{"head_dim": 32, "norm_place": "pre", "init_std_qkv": 0.0334, "init_mimetic": 0.7, "optimizer": "cautious_adamw", "lr_mult_o": 0.662, "beta2": 0.99, "decay_shape": "square"}
Each number is 200 + 40 x the weight over its row's rms, rounded and kept within 0 to 999. Layers, rows and columns count from 0. The size before them is the row's rms in percent of the matrix's.

# layer 5 MLP down, 224x576, rms 0.036, rows 73-145, columns 384-479
096,164,168,145,151,176,237,176,319,207,185,154,213,177,205,174,205,193,254,187,199,201,151,222,78,221,195,204,205,179,265,202,153,171,96,196,281,238,187,174,200,175,250,149,156,229,228,196,208,223,194,184,184,194,230,220,206,194,216,115,194,237,196,102,166,170,194,201,288,186,196,168,223,167,218,138,156,167,124,179,271,239,190,226,224,210,185,204,246,216,259,228,204,250,257,78,193
109,259,214,151,186,175,222,171,243,267,192,167,192,211,272,195,184,191,242,200,196,200,226,196,54,161,188,211,233,151,278,184,169,197,142,161,158,222,163,204,203,182,157,202,231,219,166,211,210,223,195,228,187,264,198,305,230,195,191,160,100,210,200,155,247,254,144,209,209,205,246,235,178,230,182,145,234,161,210,186,193,200,235,212,237,246,188,196,175,234,191,210,164,115,150,247,211
108,144,127,259,211,246,153,207,253,209,207,258,225,173,200,192,188,186,258,196,181,190,226,180,216,249,185,147,252,177,138,120,190,267,186,249,231,262,166,180,236,227,227,274,95,206,168,194,211,159,79,221,202,217,211,183,200,169,203,144,237,139,195,162,210,213,226,199,211,238,208,228,168,187,172,147,185,272,174,196,168,262,225,151,240,191,200,235,203,239,223,208,242,149,144,175,209
112,163,223,175,183,200,219,199,235,170,199,208,206,200,209,207,206,197,192,219,196,195,248,213,142,224,286,211,149,144,102,232,249,234,181,163,145,233,197,141,192,163,240,176,211,192,179,200,216,210,139,184,185,233,287,208,218,227,187,237,193,138,208,158,243,173,210,209,193,229,111,189,183,192,244,199,178,209,249,189,241,225,221,176,209,122,194,220,250,240,217,182,223,159,205,272,147
109,213,139,101,193,196,218,197,163,169,192,249,175,207,198,211,204,196,236,217,192,216,207,217,330,192,255,111,260,215,267,148,206,125,164,201,212,124,209,214,196,179,277,247,107,201,174,181,183,199,99,180,189,239,272,254,109,172,228,240,152,140,200,194,172,204,211,198,163,230,188,181,129,145,204,168,199,149,174,221,184,177,249,170,173,287,202,188,223,128,205,211,241,213,226,236,258
102,252,203,195,193,103,177,255,226,115,206,194,218,207,204,203,214,225,192,225,199,207,216,179,126,121,206,200,257,202,205,205,247,256,190,172,196,166,192,175,178,201,215,208,258,240,196,205,208,167,159,212,212,311,193,214,190,223,157,283,146,115,191,303,218,261,184,197,134,249,227,202,223,177,178,229,151,163,218,134,256,218,236,214,179,258,185,179,197,214,164,199,256,204,142,349,249
093,195,293,172,191,145,128,147,178,194,189,184,214,174,171,199,197,205,229,213,207,200,194,212,184,242,179,198,276,146,160,231,252,205,238,210,181,226,217,237,183,175,223,270,147,212,195,207,200,194,176,138,203,287,271,178,221,235,175,228,213,141,199,282,263,298,227,199,229,221,175,145,243,120,186,202,157,195,192,222,206,190,203,283,227,275,209,208,165,150,161,169,161,198,227,103,232
093,136,99,232,140,173,189,163,201,193,204,166,190,207,177,199,207,205,245,166,202,198,176,272,209,264,169,165,222,262,129,168,179,184,247,164,122,276,206,230,188,216,167,179,154,203,233,222,225,218,215,213,212,292,113,187,194,235,213,313,127,160,192,226,234,171,174,194,212,173,235,195,260,303,269,229,220,265,195,209,195,226,222,242,180,119,180,185,179,203,206,227,182,197,249,306,139
110,180,124,193,141,157,203,163,193,265,196,135,207,200,166,203,202,208,150,181,183,212,194,255,229,192,204,194,215,173,159,177,180,317,131,162,240,212,185,170,202,233,234,283,228,232,204,208,196,138,143,239,211,265,187,82,226,213,196,263,187,177,193,146,147,196,147,199,159,235,245,203,246,264,246,142,193,112,121,197,173,198,169,160,221,184,185,186,201,193,158,176,241,183,248,124,157
090,213,187,163,248,189,202,178,374,148,196,175,209,192,214,186,191,202,213,204,204,216,193,205,215,265,209,253,261,158,187,217,129,172,129,169,203,196,182,206,179,212,131,199,55,169,187,211,182,164,189,162,172,136,304,111,205,269,169,149,204,85,202,272,189,249,188,209,173,177,244,175,246,110,237,157,190,174,248,199,124,228,146,202,180,168,206,196,192,183,217,238,219,167,276,221,88
091,229,213,143,177,269,218,194,112,201,187,231,168,219,191,182,187,193,213,293,179,173,237,227,215,165,167,208,182,220,212,167,223,179,213,249,263,94,211,134,222,232,207,265,237,218,192,202,171,211,249,151,202,280,195,128,168,251,161,232,271,189,193,216,182,189,174,188,127,289,170,157,112,254,187,225,217,293,222,262,186,177,225,190,268,183,190,196,148,206,233,223,139,196,191,208,231
094,216,217,181,236,194,130,220,115,218,186,204,198,168,222,187,212,217,182,169,203,189,135,261,155,182,205,248,235,226,258,243,222,122,155,180,217,212,201,210,211,207,198,247,162,208,156,203,188,196,191,183,221,285,138,166,98,206,181,258,247,172,210,156,201,238,172,204,253,210,155,209,61,198,307,242,124,179,198,240,208,208,204,151,241,215,199,201,168,147,175,170,223,189,150,178,214
092,212,264,265,201,217,162,225,199,306,200,246,212,204,216,194,195,203,192,157,202,211,182,164,191,165,191,174,216,126,205,149,215,210,122,232,238,190,220,169,189,193,231,172,234,210,207,199,211,154,220,154,180,203,108,236,194,181,147,247,138,189,207,206,139,290,209,192,164,162,161,189,166,273,202,140,206,199,245,165,267,173,251,233,187,189,210,186,231,115,217,175,201,157,189,255,224
111,238,224,239,203,170,224,190,189,256,202,331,199,218,258,208,188,198,214,192,202,190,174,163,136,178,166,279,181,296,127,205,153,133,216,273,156,222,196,231,216,195,114,193,236,244,178,203,204,233,210,183,201,216,266,279,269,225,218,138,213,226,211,74,193,105,200,193,163,247,254,206,206,258,206,187,215,199,119,236,209,198,216,254,237,163,204,188,235,195,253,236,185,213,161,245,170
103,264,322,195,226,189,127,146,134,139,204,172,183,195,238,186,192,225,183,211,207,202,213,227,169,159,295,226,209,233,151,259,150,336,267,104,220,239,211,157,182,191,137,253,177,194,183,196,208,183,194,174,222,176,208,168,246,171,165,220,228,320,194,240,189,209,230,196,346,239,204,222,239,147,301,196,184,233,189,215,180,199,240,179,238,218,212,168,177,260,220,209,228,158,224,208,198
090,200,268,213,218,180,222,179,265,182,199,206,203,213,215,211,199,194,151,169,219,205,249,137,226,197,214,208,176,154,207,214,161,232,179,180,230,192,179,172,186,182,235,200,269,145,197,199,175,214,228,206,162,162,235,203,299,217,225,98,223,203,220,163,152,266,164,219,246,226,165,224,190,191,203,195,187,184,151,241,167,233,175,199,249,245,204,221,215,148,242,210,105,235,259,135,174
104,231,243,226,162,156,112,127,141,247,190,232,174,183,192,200,197,182,202,237,202,208,221,146,221,176,179,214,202,233,228,205,208,244,178,227,276,161,237,213,209,208,175,221,202,209,200,190,226,214,184,188,194,160,207,172,150,145,163,244,200,190,196,162,259,166,172,202,196,145,98,200,237,244,155,220,230,138,66,228,267,268,174,221,248,211,193,207,274,192,177,187,208,238,192,133,173
108,210,137,225,194,265,169,210,118,228,198,238,210,210,118,176,196,210,188,191,209,192,195,249,231,213,200,207,234,270,103,224,223,173,172,322,211,150,182,158,186,190,193,187,190,202,201,208,208,238,157,186,209,200,223,184,135,241,185,234,221,186,198,260,263,178,202,187,294,296,171,174,136,224,249,194,151,203,202,212,213,206,197,151,146,194,205,223,110,233,209,213,265,207,205,285,232
101,243,117,131,194,202,216,165,235,245,188,154,197,196,151,204,181,168,155,182,213,192,205,133,211,149,210,182,210,150,246,167,229,222,159,192,198,185,188,183,194,165,229,187,143,211,201,197,217,145,149,194,182,189,185,263,275,99,251,226,30,219,201,230,232,204,228,185,211,249,264,217,216,162,185,251,228,232,139,195,164,194,186,229,227,258,213,170,204,180,242,191,165,249,101,209,279
102,152,164,181,174,174,183,181,264,138,205,258,208,219,244,211,205,229,226,185,189,193,209,179,119,217,201,164,222,230,201,181,193,179,161,184,242,127,179,193,235,213,203,187,163,199,192,190,224,201,186,221,223,47,162,115,140,158,189,242,262,106,211,194,173,211,159,195,148,149,115,207,151,194,240,117,233,196,164,222,118,187,113,244,221,244,210,178,149,94,192,228,213,238,175,205,149
114,229,229,187,234,153,231,211,241,151,198,263,178,181,176,193,208,184,221,188,191,192,230,209,188,197,220,219,185,258,140,188,151,160,180,153,182,137,195,263,217,220,256,168,193,254,217,197,206,184,189,199,192,238,204,198,172,168,159,113,244,173,210,227,233,193,189,205,141,282,92,211,201,291,226,189,160,240,188,174,204,162,191,246,223,202,214,181,141,147,129,213,169,176,196,252,213
105,121,167,49,159,186,172,170,238,197,211,226,207,162,198,205,214,204,223,223,205,200,237,234,206,219,201,158,210,179,256,148,322,200,224,160,244,153,191,168,220,222,143,144,112,178,248,204,203,177,155,147,207,236,195,219,142,154,147,240,220,152,191,227,141,214,169,193,207,194,100,169,175,270,179,128,175,244,199,177,251,223,241,206,215,217,198,214,262,155,201,167,163,147,178,258,213
095,221,168,156,224,191,215,137,155,177,212,198,209,199,163,204,205,194,190,199,210,203,176,155,169,175,210,154,240,195,161,157,252,168,168,269,222,209,204,158,229,143,280,168,203,214,197,213,222,180,254,258,194,145,280,179,207,153,186,193,56,109,203,103,157,226,249,208,255,211,282,144,260,140,205,298,163,155,167,203,145,167,219,250,269,271,210,217,239,172,254,183,235,286,190,192,318
102,258,301,210,185,131,191,177,205,260,200,132,212,173,237,216,215,168,181,188,193,195,254,71,264,168,208,248,184,225,195,246,174,150,165,165,163,230,207,203,209,219,252,245,220,207,193,209,206,168,162,241,182,212,249,303,177,248,166,223,145,207,209,282,190,238,244,203,125,242,90,194,226,125,148,194,257,177,223,254,219,156,203,202,160,190,204,209,223,181,128,186,77,169,230,204,184
106,192,124,204,158,262,238,189,113,233,211,239,201,183,245,214,202,225,200,202,192,196,192,142,313,193,207,248,206,294,189,173,238,186,159,276,225,223,221,182,218,168,221,102,205,213,224,193,189,144,216,197,202,216,153,207,71,232,153,196,96,191,212,113,243,220,255,197,148,231,195,219,220,298,193,230,203,314,295,222,225,211,194,197,250,196,194,203,190,171,211,198,273,163,176,205,247
094,259,164,151,133,229,142,147,126,234,204,226,191,192,300,202,198,234,233,234,210,205,180,176,189,160,209,154,184,176,205,213,197,221,229,160,229,202,239,210,197,190,223,180,109,218,171,208,206,219,104,149,217,138,241,199,111,174,201,266,284,266,203,245,157,179,220,203,159,141,203,218,140,205,143,227,206,179,227,207,234,175,236,259,158,190,181,198,190,179,174,187,210,179,207,284,234
091,195,158,191,151,203,211,292,258,229,198,183,196,202,213,222,202,255,308,164,192,209,179,177,115,180,237,96,191,181,231,169,232,245,153,191,239,274,203,320,208,214,203,246,185,221,170,218,202,202,190,215,213,201,233,248,193,235,220,108,237,193,193,116,120,161,153,203,109,179,72,209,241,152,243,160,233,208,268,210,251,197,182,185,179,237,195,202,144,263,190,198,241,220,227,203,190
100,298,146,159,169,189,247,206,197,144,226,166,204,252,193,191,193,182,142,205,193,200,198,155,275,199,227,171,263,187,206,194,265,143,194,120,149,211,177,134,236,193,247,213,237,178,153,208,197,169,191,124,208,208,202,199,227,257,251,192,220,149,212,250,176,180,209,198,213,185,203,193,273,89,215,241,248,170,263,215,308,187,225,217,198,186,193,179,219,113,206,196,268,230,231,147,246
111,105,175,230,203,171,232,197,246,162,201,155,193,221,218,200,197,206,284,201,193,188,203,207,137,221,258,201,177,208,223,163,102,149,220,201,197,211,171,266,192,184,214,172,246,187,121,190,199,238,222,167,220,138,206,175,184,158,208,214,104,165,204,161,248,195,142,205,110,236,110,192,213,171,315,182,209,209,146,161,164,277,190,263,237,237,206,212,151,195,208,170,289,192,158,198,197
095,128,278,236,207,188,155,219,159,101,193,172,210,184,270,215,213,202,222,195,198,195,218,145,174,179,315,146,111,209,204,216,281,120,130,126,280,260,185,223,211,210,279,265,129,223,226,209,203,170,163,147,195,218,290,151,192,122,221,192,180,187,211,261,136,216,162,197,153,166,168,199,132,240,109,152,218,233,225,140,98,204,210,181,174,156,194,208,239,198,214,168,184,147,205,220,161
100,287,266,293,189,221,221,178,172,254,211,270,205,220,226,184,206,224,220,160,212,224,226,153,222,222,218,230,168,265,139,152,197,178,172,311,146,187,205,278,208,199,150,268,218,186,170,192,201,254,151,245,205,235,232,196,181,230,174,167,212,171,206,166,131,193,160,179,312,248,260,206,176,266,99,167,177,246,225,223,130,112,257,195,159,174,186,193,262,192,137,222,106,87,180,228,162
096,188,164,228,175,264,190,204,231,234,200,225,180,192,220,210,204,202,231,198,216,208,167,280,219,192,211,262,166,211,237,200,211,183,240,205,173,244,224,201,223,140,136,233,217,184,218,210,218,223,228,242,189,274,156,217,142,238,189,243,171,267,209,257,246,210,173,192,168,176,258,176,236,166,296,106,112,176,196,193,83,212,233,192,160,238,195,213,235,163,157,191,121,136,171,210,156
099,191,193,222,217,248,243,224,134,271,215,216,203,223,159,198,187,201,210,189,185,194,206,182,223,218,203,178,267,219,134,154,252,165,144,272,143,207,193,140,195,188,247,223,242,145,169,204,204,194,125,233,193,184,152,141,146,163,195,190,169,173,204,224,180,141,184,205,302,237,179,272,154,92,160,238,189,224,184,248,216,204,188,180,208,177,209,164,206,205,218,271,128,177,205,143,140
119,199,151,306,149,172,242,211,303,42,198,211,201,195,236,209,189,240,172,194,204,213,236,210,180,266,185,163,265,186,266,209,263,160,143,168,215,204,196,311,208,153,213,240,110,183,200,214,207,180,90,151,192,139,110,178,95,247,219,73,216,253,189,199,75,205,183,197,156,112,247,178,280,199,125,140,205,218,211,222,155,176,251,270,144,245,210,174,209,180,305,189,160,210,200,233,118
109,188,242,150,217,189,197,172,124,272,195,189,186,181,143,203,186,160,163,240,209,190,197,155,290,151,197,289,185,220,221,204,230,246,151,251,190,233,200,180,212,207,227,249,311,183,103,196,189,197,237,182,178,198,148,179,298,167,210,249,145,135,211,238,200,219,180,208,254,124,179,203,119,108,198,214,230,259,157,194,213,200,218,221,199,206,226,199,243,242,178,170,229,201,189,183,147
083,151,269,185,229,190,265,220,240,188,184,213,214,170,222,176,206,218,135,187,206,216,194,194,98,225,196,154,199,204,254,180,197,120,151,191,208,214,195,228,210,146,220,153,298,147,200,179,178,255,227,215,184,199,150,208,324,160,225,104,272,180,195,188,193,191,221,209,202,130,185,206,295,222,84,173,122,122,213,183,167,174,145,214,199,237,213,207,295,243,204,187,153,258,214,237,195
093,98,189,207,183,293,234,171,174,188,206,215,212,202,273,215,169,231,189,223,182,193,203,160,127,217,205,200,218,148,166,179,182,228,282,198,175,123,210,235,186,227,115,254,219,159,205,202,182,249,121,229,197,152,132,289,280,212,231,243,157,257,196,72,181,194,162,201,273,206,223,205,80,312,183,170,203,197,120,253,148,214,226,176,178,203,211,199,137,188,234,204,194,213,184,51,231
093,121,204,167,201,186,184,142,136,257,181,180,200,227,178,201,192,185,219,211,207,195,198,176,200,186,203,137,221,233,218,260,168,273,247,137,165,138,256,184,204,163,216,276,203,217,184,211,235,172,259,188,172,285,259,205,287,143,205,165,204,88,195,196,268,156,190,178,124,162,231,144,191,289,237,180,214,216,254,162,140,178,183,139,230,155,176,207,203,200,191,200,136,300,189,117,219
086,221,227,230,214,194,176,204,132,328,180,214,203,186,160,200,208,171,208,167,215,192,156,117,169,193,220,178,162,178,192,166,139,213,179,246,242,191,234,163,207,151,190,290,173,209,212,205,175,232,93,204,211,252,210,131,274,176,245,241,174,209,189,232,169,204,165,191,245,141,280,210,245,168,165,258,151,216,218,209,221,194,168,201,169,160,205,187,226,212,259,180,169,209,214,197,196
100,173,65,180,138,175,128,185,288,104,201,185,212,193,188,212,208,182,193,184,195,200,165,234,144,208,230,276,202,168,225,189,201,207,228,193,202,248,202,166,224,173,261,195,127,181,250,207,179,253,198,231,205,301,185,243,233,163,198,271,182,154,205,219,243,197,240,185,157,245,200,212,234,181,276,234,159,76,215,193,111,202,165,241,245,197,193,182,204,166,153,220,246,185,191,201,167
097,152,125,212,185,235,195,214,202,186,193,218,204,194,180,180,188,196,175,200,201,205,233,237,204,160,201,195,240,144,156,203,191,246,240,214,209,267,200,235,174,174,211,198,246,207,214,190,212,216,254,207,219,301,179,219,264,161,202,158,156,281,199,138,233,302,190,208,130,279,113,183,200,194,215,212,212,227,179,179,244,147,160,148,228,208,192,207,200,195,202,205,209,184,168,149,265
098,177,172,178,183,161,207,239,266,82,194,168,190,225,185,190,188,158,238,228,163,198,136,288,225,206,263,117,190,179,230,233,178,205,182,220,124,226,231,170,217,193,199,267,200,252,217,199,206,122,130,240,198,222,174,257,149,190,161,222,221,229,205,212,162,176,247,200,187,163,181,226,201,278,154,191,224,197,167,165,112,204,222,225,174,179,205,192,170,178,274,198,145,185,204,172,206
087,235,120,261,167,175,208,190,229,240,198,232,188,221,189,196,196,208,211,210,185,199,173,146,314,221,178,235,260,183,143,189,239,272,204,142,66,199,201,172,188,200,210,214,292,187,131,200,195,180,185,252,197,150,138,213,156,191,151,257,148,127,205,213,233,144,221,183,90,187,184,161,230,151,206,220,258,204,192,198,159,163,154,275,263,250,204,186,249,251,186,203,190,221,251,304,269
095,164,253,271,213,192,219,224,204,98,197,207,201,205,160,212,199,208,215,201,206,209,230,217,305,166,176,143,210,254,387,181,236,193,219,261,204,165,202,153,186,175,123,155,121,206,174,203,168,230,186,233,195,273,97,187,184,217,195,105,252,160,197,262,270,213,279,207,188,229,254,172,188,294,177,221,136,247,308,221,121,176,192,232,228,171,193,206,252,155,223,201,233,210,181,198,213
107,278,150,214,189,159,188,143,283,189,199,237,223,169,253,199,203,222,200,165,191,203,158,205,252,136,239,250,193,221,62,152,251,179,115,174,188,185,230,269,188,237,190,148,239,184,220,227,200,212,133,253,183,215,173,168,217,143,159,120,203,219,200,162,239,160,247,203,86,197,168,194,234,235,293,120,233,291,247,191,260,193,241,168,208,179,194,176,157,187,158,206,200,156,161,215,197
092,188,223,265,188,184,216,230,180,174,196,145,192,187,206,187,186,192,169,174,188,207,214,186,263,231,236,186,155,169,185,243,77,166,216,192,272,176,195,78,213,184,209,223,157,191,224,193,164,178,183,216,197,207,160,238,101,79,211,191,142,130,189,152,172,215,147,211,178,206,183,228,157,172,207,192,184,255,221,185,192,174,162,121,210,170,208,202,229,283,182,209,323,135,199,130,260
112,237,253,138,184,209,184,215,224,195,200,245,185,221,228,200,208,210,185,192,223,194,283,281,244,147,310,205,277,254,189,177,241,262,224,171,216,163,209,280,196,233,230,171,188,207,168,198,204,158,197,216,190,174,228,175,228,205,198,253,134,218,203,204,225,177,153,202,184,70,217,228,265,117,158,97,172,267,137,193,79,145,212,203,190,236,204,230,199,141,136,199,149,220,211,207,181
108,242,242,198,202,216,199,146,317,148,195,275,183,198,174,189,188,153,242,206,211,210,207,227,212,220,185,237,217,253,83,224,200,264,221,135,187,171,197,272,185,233,247,152,186,202,222,211,194,233,185,211,206,105,279,178,304,152,206,189,265,202,196,109,179,138,142,206,170,233,197,224,227,229,230,203,235,133,154,173,187,154,219,194,210,233,175,203,181,233,158,219,185,151,208,248,97
104,164,226,176,224,250,198,218,176,49,218,218,185,206,193,218,192,168,161,213,208,189,197,166,221,167,204,205,274,136,232,212,127,319,259,242,191,229,179,194,185,177,158,282,141,214,180,197,183,172,172,228,212,236,217,239,171,200,211,292,269,284,206,205,194,187,207,174,209,153,212,215,244,92,249,278,283,254,211,193,247,243,125,178,184,196,209,182,251,213,220,154,186,184,208,64,184
092,287,77,220,150,274,185,271,191,165,196,238,212,186,194,202,187,200,170,186,198,189,205,214,266,191,193,175,208,205,63,196,161,181,139,139,179,172,230,178,165,184,196,201,269,201,225,192,216,244,236,176,209,82,239,239,217,272,177,175,180,163,209,243,227,179,217,186,243,195,224,216,280,191,128,154,197,262,173,194,139,154,233,127,91,194,193,185,189,222,168,229,252,156,162,239,251
086,198,118,166,228,220,148,213,114,268,200,207,205,187,246,197,184,191,185,204,199,199,193,177,159,133,195,173,188,215,203,180,250,198,183,231,238,211,213,161,180,223,115,212,264,138,190,196,208,196,231,247,183,205,195,166,162,159,222,301,264,199,211,163,164,182,196,196,277,266,194,195,207,153,293,275,239,227,216,199,120,200,226,169,232,173,200,202,111,152,192,214,233,158,163,254,202
100,148,226,183,185,209,250,130,229,130,209,145,214,189,173,190,205,243,237,222,188,189,273,233,199,244,175,256,179,204,335,174,192,189,331,190,207,142,217,193,202,221,212,169,83,221,187,203,199,171,179,198,216,141,248,218,226,110,161,110,223,256,210,229,191,204,287,205,149,191,209,209,184,164,252,148,90,239,173,221,259,172,209,195,164,190,187,212,200,280,244,188,207,158,174,198,111
093,262,283,253,207,157,188,202,239,219,204,198,195,217,172,215,227,180,217,162,200,204,186,162,236,220,141,217,173,196,218,190,262,175,228,235,134,199,193,168,185,215,159,204,249,224,197,207,213,231,163,193,194,230,229,194,218,265,140,266,154,157,201,182,167,205,201,206,279,214,154,223,146,135,261,294,202,195,229,164,199,233,250,208,244,243,208,202,185,154,177,172,175,168,133,215,218
109,113,224,247,175,240,216,201,187,222,201,131,189,185,164,198,204,187,209,184,214,188,175,259,274,133,204,108,173,235,225,172,176,184,208,245,230,177,205,247,191,218,221,207,205,261,209,204,203,169,216,174,217,259,171,235,151,92,192,229,123,216,209,141,113,202,213,194,299,182,277,187,185,287,213,196,232,162,182,257,106,153,181,172,246,208,197,183,223,182,232,193,269,200,210,198,301
085,231,185,250,198,316,249,187,189,269,186,228,229,193,212,207,196,205,219,199,209,207,257,200,199,159,206,192,178,114,254,236,128,209,174,218,262,150,216,205,196,176,160,215,49,197,153,197,188,245,214,207,206,144,195,225,205,223,192,202,213,245,201,177,241,277,172,200,158,202,140,179,171,213,171,278,177,242,201,227,146,200,157,167,199,182,194,226,141,171,220,164,127,176,173,258,133
086,217,243,247,225,197,115,196,208,259,201,149,190,183,185,190,210,209,204,184,211,215,185,154,233,180,184,276,193,196,141,213,167,218,197,223,220,198,227,244,171,165,192,214,183,190,251,190,174,230,144,209,183,220,274,183,198,272,236,150,176,256,200,231,197,162,175,196,185,196,330,189,102,250,168,203,242,189,179,198,232,237,271,219,221,187,204,210,117,221,186,233,136,126,227,212,171
083,141,145,143,192,128,189,238,280,255,185,156,191,224,226,188,181,179,271,172,189,189,233,122,129,225,148,291,233,178,162,170,149,232,260,152,169,203,169,227,193,189,224,231,171,248,180,202,191,219,292,257,205,256,149,263,219,158,197,220,194,219,211,205,183,213,181,207,132,202,145,236,214,139,302,235,180,194,238,162,157,271,196,240,201,207,225,164,207,275,222,243,180,277,129,207,163
090,244,161,210,223,243,154,199,169,299,188,104,210,163,160,195,201,186,179,204,213,202,172,209,39,209,210,321,190,177,269,181,185,159,204,240,253,202,186,145,207,185,227,75,221,198,253,225,182,141,223,197,212,179,141,198,195,240,198,148,212,201,202,237,166,129,270,192,285,161,154,208,175,24,191,187,99,154,142,181,253,235,203,139,180,256,202,173,246,221,214,164,251,183,161,133,190
104,236,317,210,167,215,180,231,192,181,211,206,190,220,269,188,195,209,250,186,200,197,232,198,78,203,207,168,191,183,86,193,117,221,212,133,301,205,207,205,224,244,250,262,218,221,230,204,186,235,140,173,191,254,290,223,179,207,214,198,305,285,198,178,100,256,183,188,187,172,219,173,237,231,170,214,133,204,182,205,176,243,227,153,198,162,197,205,178,191,167,172,216,174,309,175,199
097,164,259,172,251,188,202,154,223,143,201,272,187,164,223,192,193,184,215,213,194,198,250,129,212,227,212,117,112,150,200,181,155,257,166,135,115,231,208,259,169,189,235,233,217,116,219,203,212,213,214,176,204,165,196,314,179,126,165,128,231,220,203,97,198,172,156,209,179,279,150,214,303,162,168,127,183,165,215,212,220,182,225,201,199,230,192,187,193,177,187,234,245,199,187,140,137
091,279,285,220,206,215,236,283,208,398,213,108,216,183,215,206,219,203,194,181,179,189,193,194,147,230,248,195,225,242,100,243,205,119,224,219,169,228,204,247,196,153,245,289,220,232,186,214,211,201,241,227,210,193,235,254,212,175,246,285,201,220,201,154,220,218,260,216,177,197,134,209,163,200,224,318,187,285,231,220,272,163,248,167,200,159,203,220,141,224,290,227,239,170,249,217,144
109,324,157,264,167,170,199,239,245,286,224,248,193,214,225,200,209,183,146,213,202,201,213,174,390,239,179,232,193,248,254,260,162,160,164,248,153,208,201,224,217,220,183,231,170,214,190,219,208,208,162,210,190,268,261,206,145,277,176,219,213,133,192,196,218,180,170,199,270,200,212,188,185,149,197,217,183,267,213,198,198,196,223,186,214,216,182,164,288,174,161,211,154,151,172,135,179
107,191,324,169,204,257,192,187,121,326,208,186,216,209,172,216,206,226,214,172,198,185,240,192,203,187,203,188,229,195,273,170,170,161,225,222,258,198,188,215,196,205,206,207,172,218,177,210,205,202,141,185,198,166,105,266,172,150,185,197,257,167,215,125,213,180,225,198,214,267,170,244,141,168,141,260,159,254,271,170,228,160,270,187,189,210,187,215,238,216,200,172,214,254,200,190,256
100,211,119,201,238,246,183,177,282,246,197,166,237,216,257,195,196,229,231,191,190,189,145,219,186,174,172,281,181,175,194,189,171,231,256,152,118,201,201,94,193,209,148,100,190,177,207,194,199,240,233,229,186,145,207,180,245,130,214,167,179,148,222,137,167,230,191,206,266,126,169,186,218,135,218,222,203,280,191,202,156,205,197,205,216,80,210,213,298,215,166,218,184,133,208,239,167
088,202,274,244,186,134,220,104,209,258,198,201,214,188,208,191,181,161,276,175,181,193,196,194,239,204,264,183,241,227,277,159,230,108,162,164,133,142,192,109,188,228,222,185,161,195,147,205,218,219,182,214,185,164,183,177,180,225,206,124,174,285,220,183,194,170,212,199,164,211,154,159,142,92,229,205,231,225,222,138,171,222,121,171,250,227,206,170,222,163,253,197,223,205,193,173,138
094,212,156,240,161,217,227,149,185,180,209,250,214,201,185,196,191,207,172,190,205,215,174,218,215,168,217,186,248,155,199,136,251,166,258,221,209,225,199,243,204,245,264,275,304,173,148,174,204,213,208,166,191,325,258,69,255,275,243,263,201,248,199,200,192,229,277,199,267,261,155,203,169,249,161,230,184,207,244,186,220,259,220,231,221,194,210,202,173,240,222,214,199,199,95,176,216
086,247,269,249,185,211,249,238,126,211,210,192,197,238,203,193,221,165,333,179,191,196,219,204,182,181,143,279,261,167,182,192,179,174,292,199,142,211,205,297,183,211,243,161,307,208,164,223,218,249,105,194,194,186,160,210,232,288,226,277,236,245,204,240,221,213,242,197,275,219,134,195,101,206,203,237,152,119,291,173,258,219,169,170,169,223,184,204,171,258,186,165,135,156,118,185,266
101,151,225,264,204,228,249,159,188,265,192,219,204,188,226,186,205,167,189,197,204,213,216,210,219,202,125,185,136,148,310,222,239,297,221,196,182,264,165,73,210,203,239,220,153,238,207,201,198,220,160,258,199,156,189,175,239,171,192,147,155,268,201,168,209,247,216,197,96,108,112,227,201,123,179,182,166,231,125,163,286,221,179,180,218,168,213,211,303,151,161,197,211,222,203,178,119
109,133,243,176,250,89,214,189,224,156,195,177,191,182,225,184,207,189,172,204,207,199,265,181,267,209,274,233,176,170,152,246,244,207,147,238,230,127,202,201,205,187,245,175,230,251,174,205,211,196,190,255,207,272,142,263,164,268,181,144,188,194,202,213,160,248,239,203,180,281,173,195,168,187,204,138,216,239,253,169,167,227,233,224,212,211,194,217,220,148,263,204,121,181,228,212,209
092,164,123,183,184,237,287,156,279,139,192,251,184,228,149,206,216,177,203,206,201,194,245,231,283,128,189,291,228,231,230,232,244,156,167,208,211,231,221,202,184,194,214,215,92,245,175,213,194,170,135,212,192,199,125,204,202,263,189,214,129,282,202,207,243,237,112,212,118,187,231,231,257,231,240,217,147,236,258,200,288,139,189,163,195,188,206,182,243,265,215,220,181,191,137,171,221
100,231,131,196,216,167,206,220,200,168,200,123,195,224,232,196,209,202,190,212,195,192,228,229,219,247,175,226,131,106,273,265,149,294,231,228,268,270,214,318,198,203,289,220,126,145,181,203,199,157,121,191,188,235,207,185,156,148,201,211,141,226,190,187,160,226,204,200,163,191,215,167,102,101,281,172,212,244,183,153,204,205,251,163,200,184,194,178,144,179,248,188,122,159,200,184,261
108,165,212,154,212,301,133,209,206,181,213,167,177,203,145,187,198,188,193,182,209,205,229,165,176,168,144,161,199,257,181,186,158,215,194,227,209,226,205,196,221,199,245,257,291,156,193,211,180,203,239,272,173,261,184,80,165,204,209,217,212,194,210,195,244,139,180,209,119,207,243,242,234,211,180,215,102,127,180,194,163,210,175,167,199,227,213,228,217,238,240,196,247,172,253,101,239
103,170,201,73,188,137,220,169,156,323,205,148,175,195,264,187,195,212,158,198,191,188,191,177,243,113,277,275,211,251,177,186,203,261,199,95,133,212,190,287,226,212,202,247,195,206,203,171,220,181,158,201,211,194,239,181,85,307,211,229,164,147,199,275,216,232,236,188,222,244,85,205,129,135,161,239,135,186,233,183,184,212,146,191,164,199,209,213,192,193,195,213,194,96,191,115,208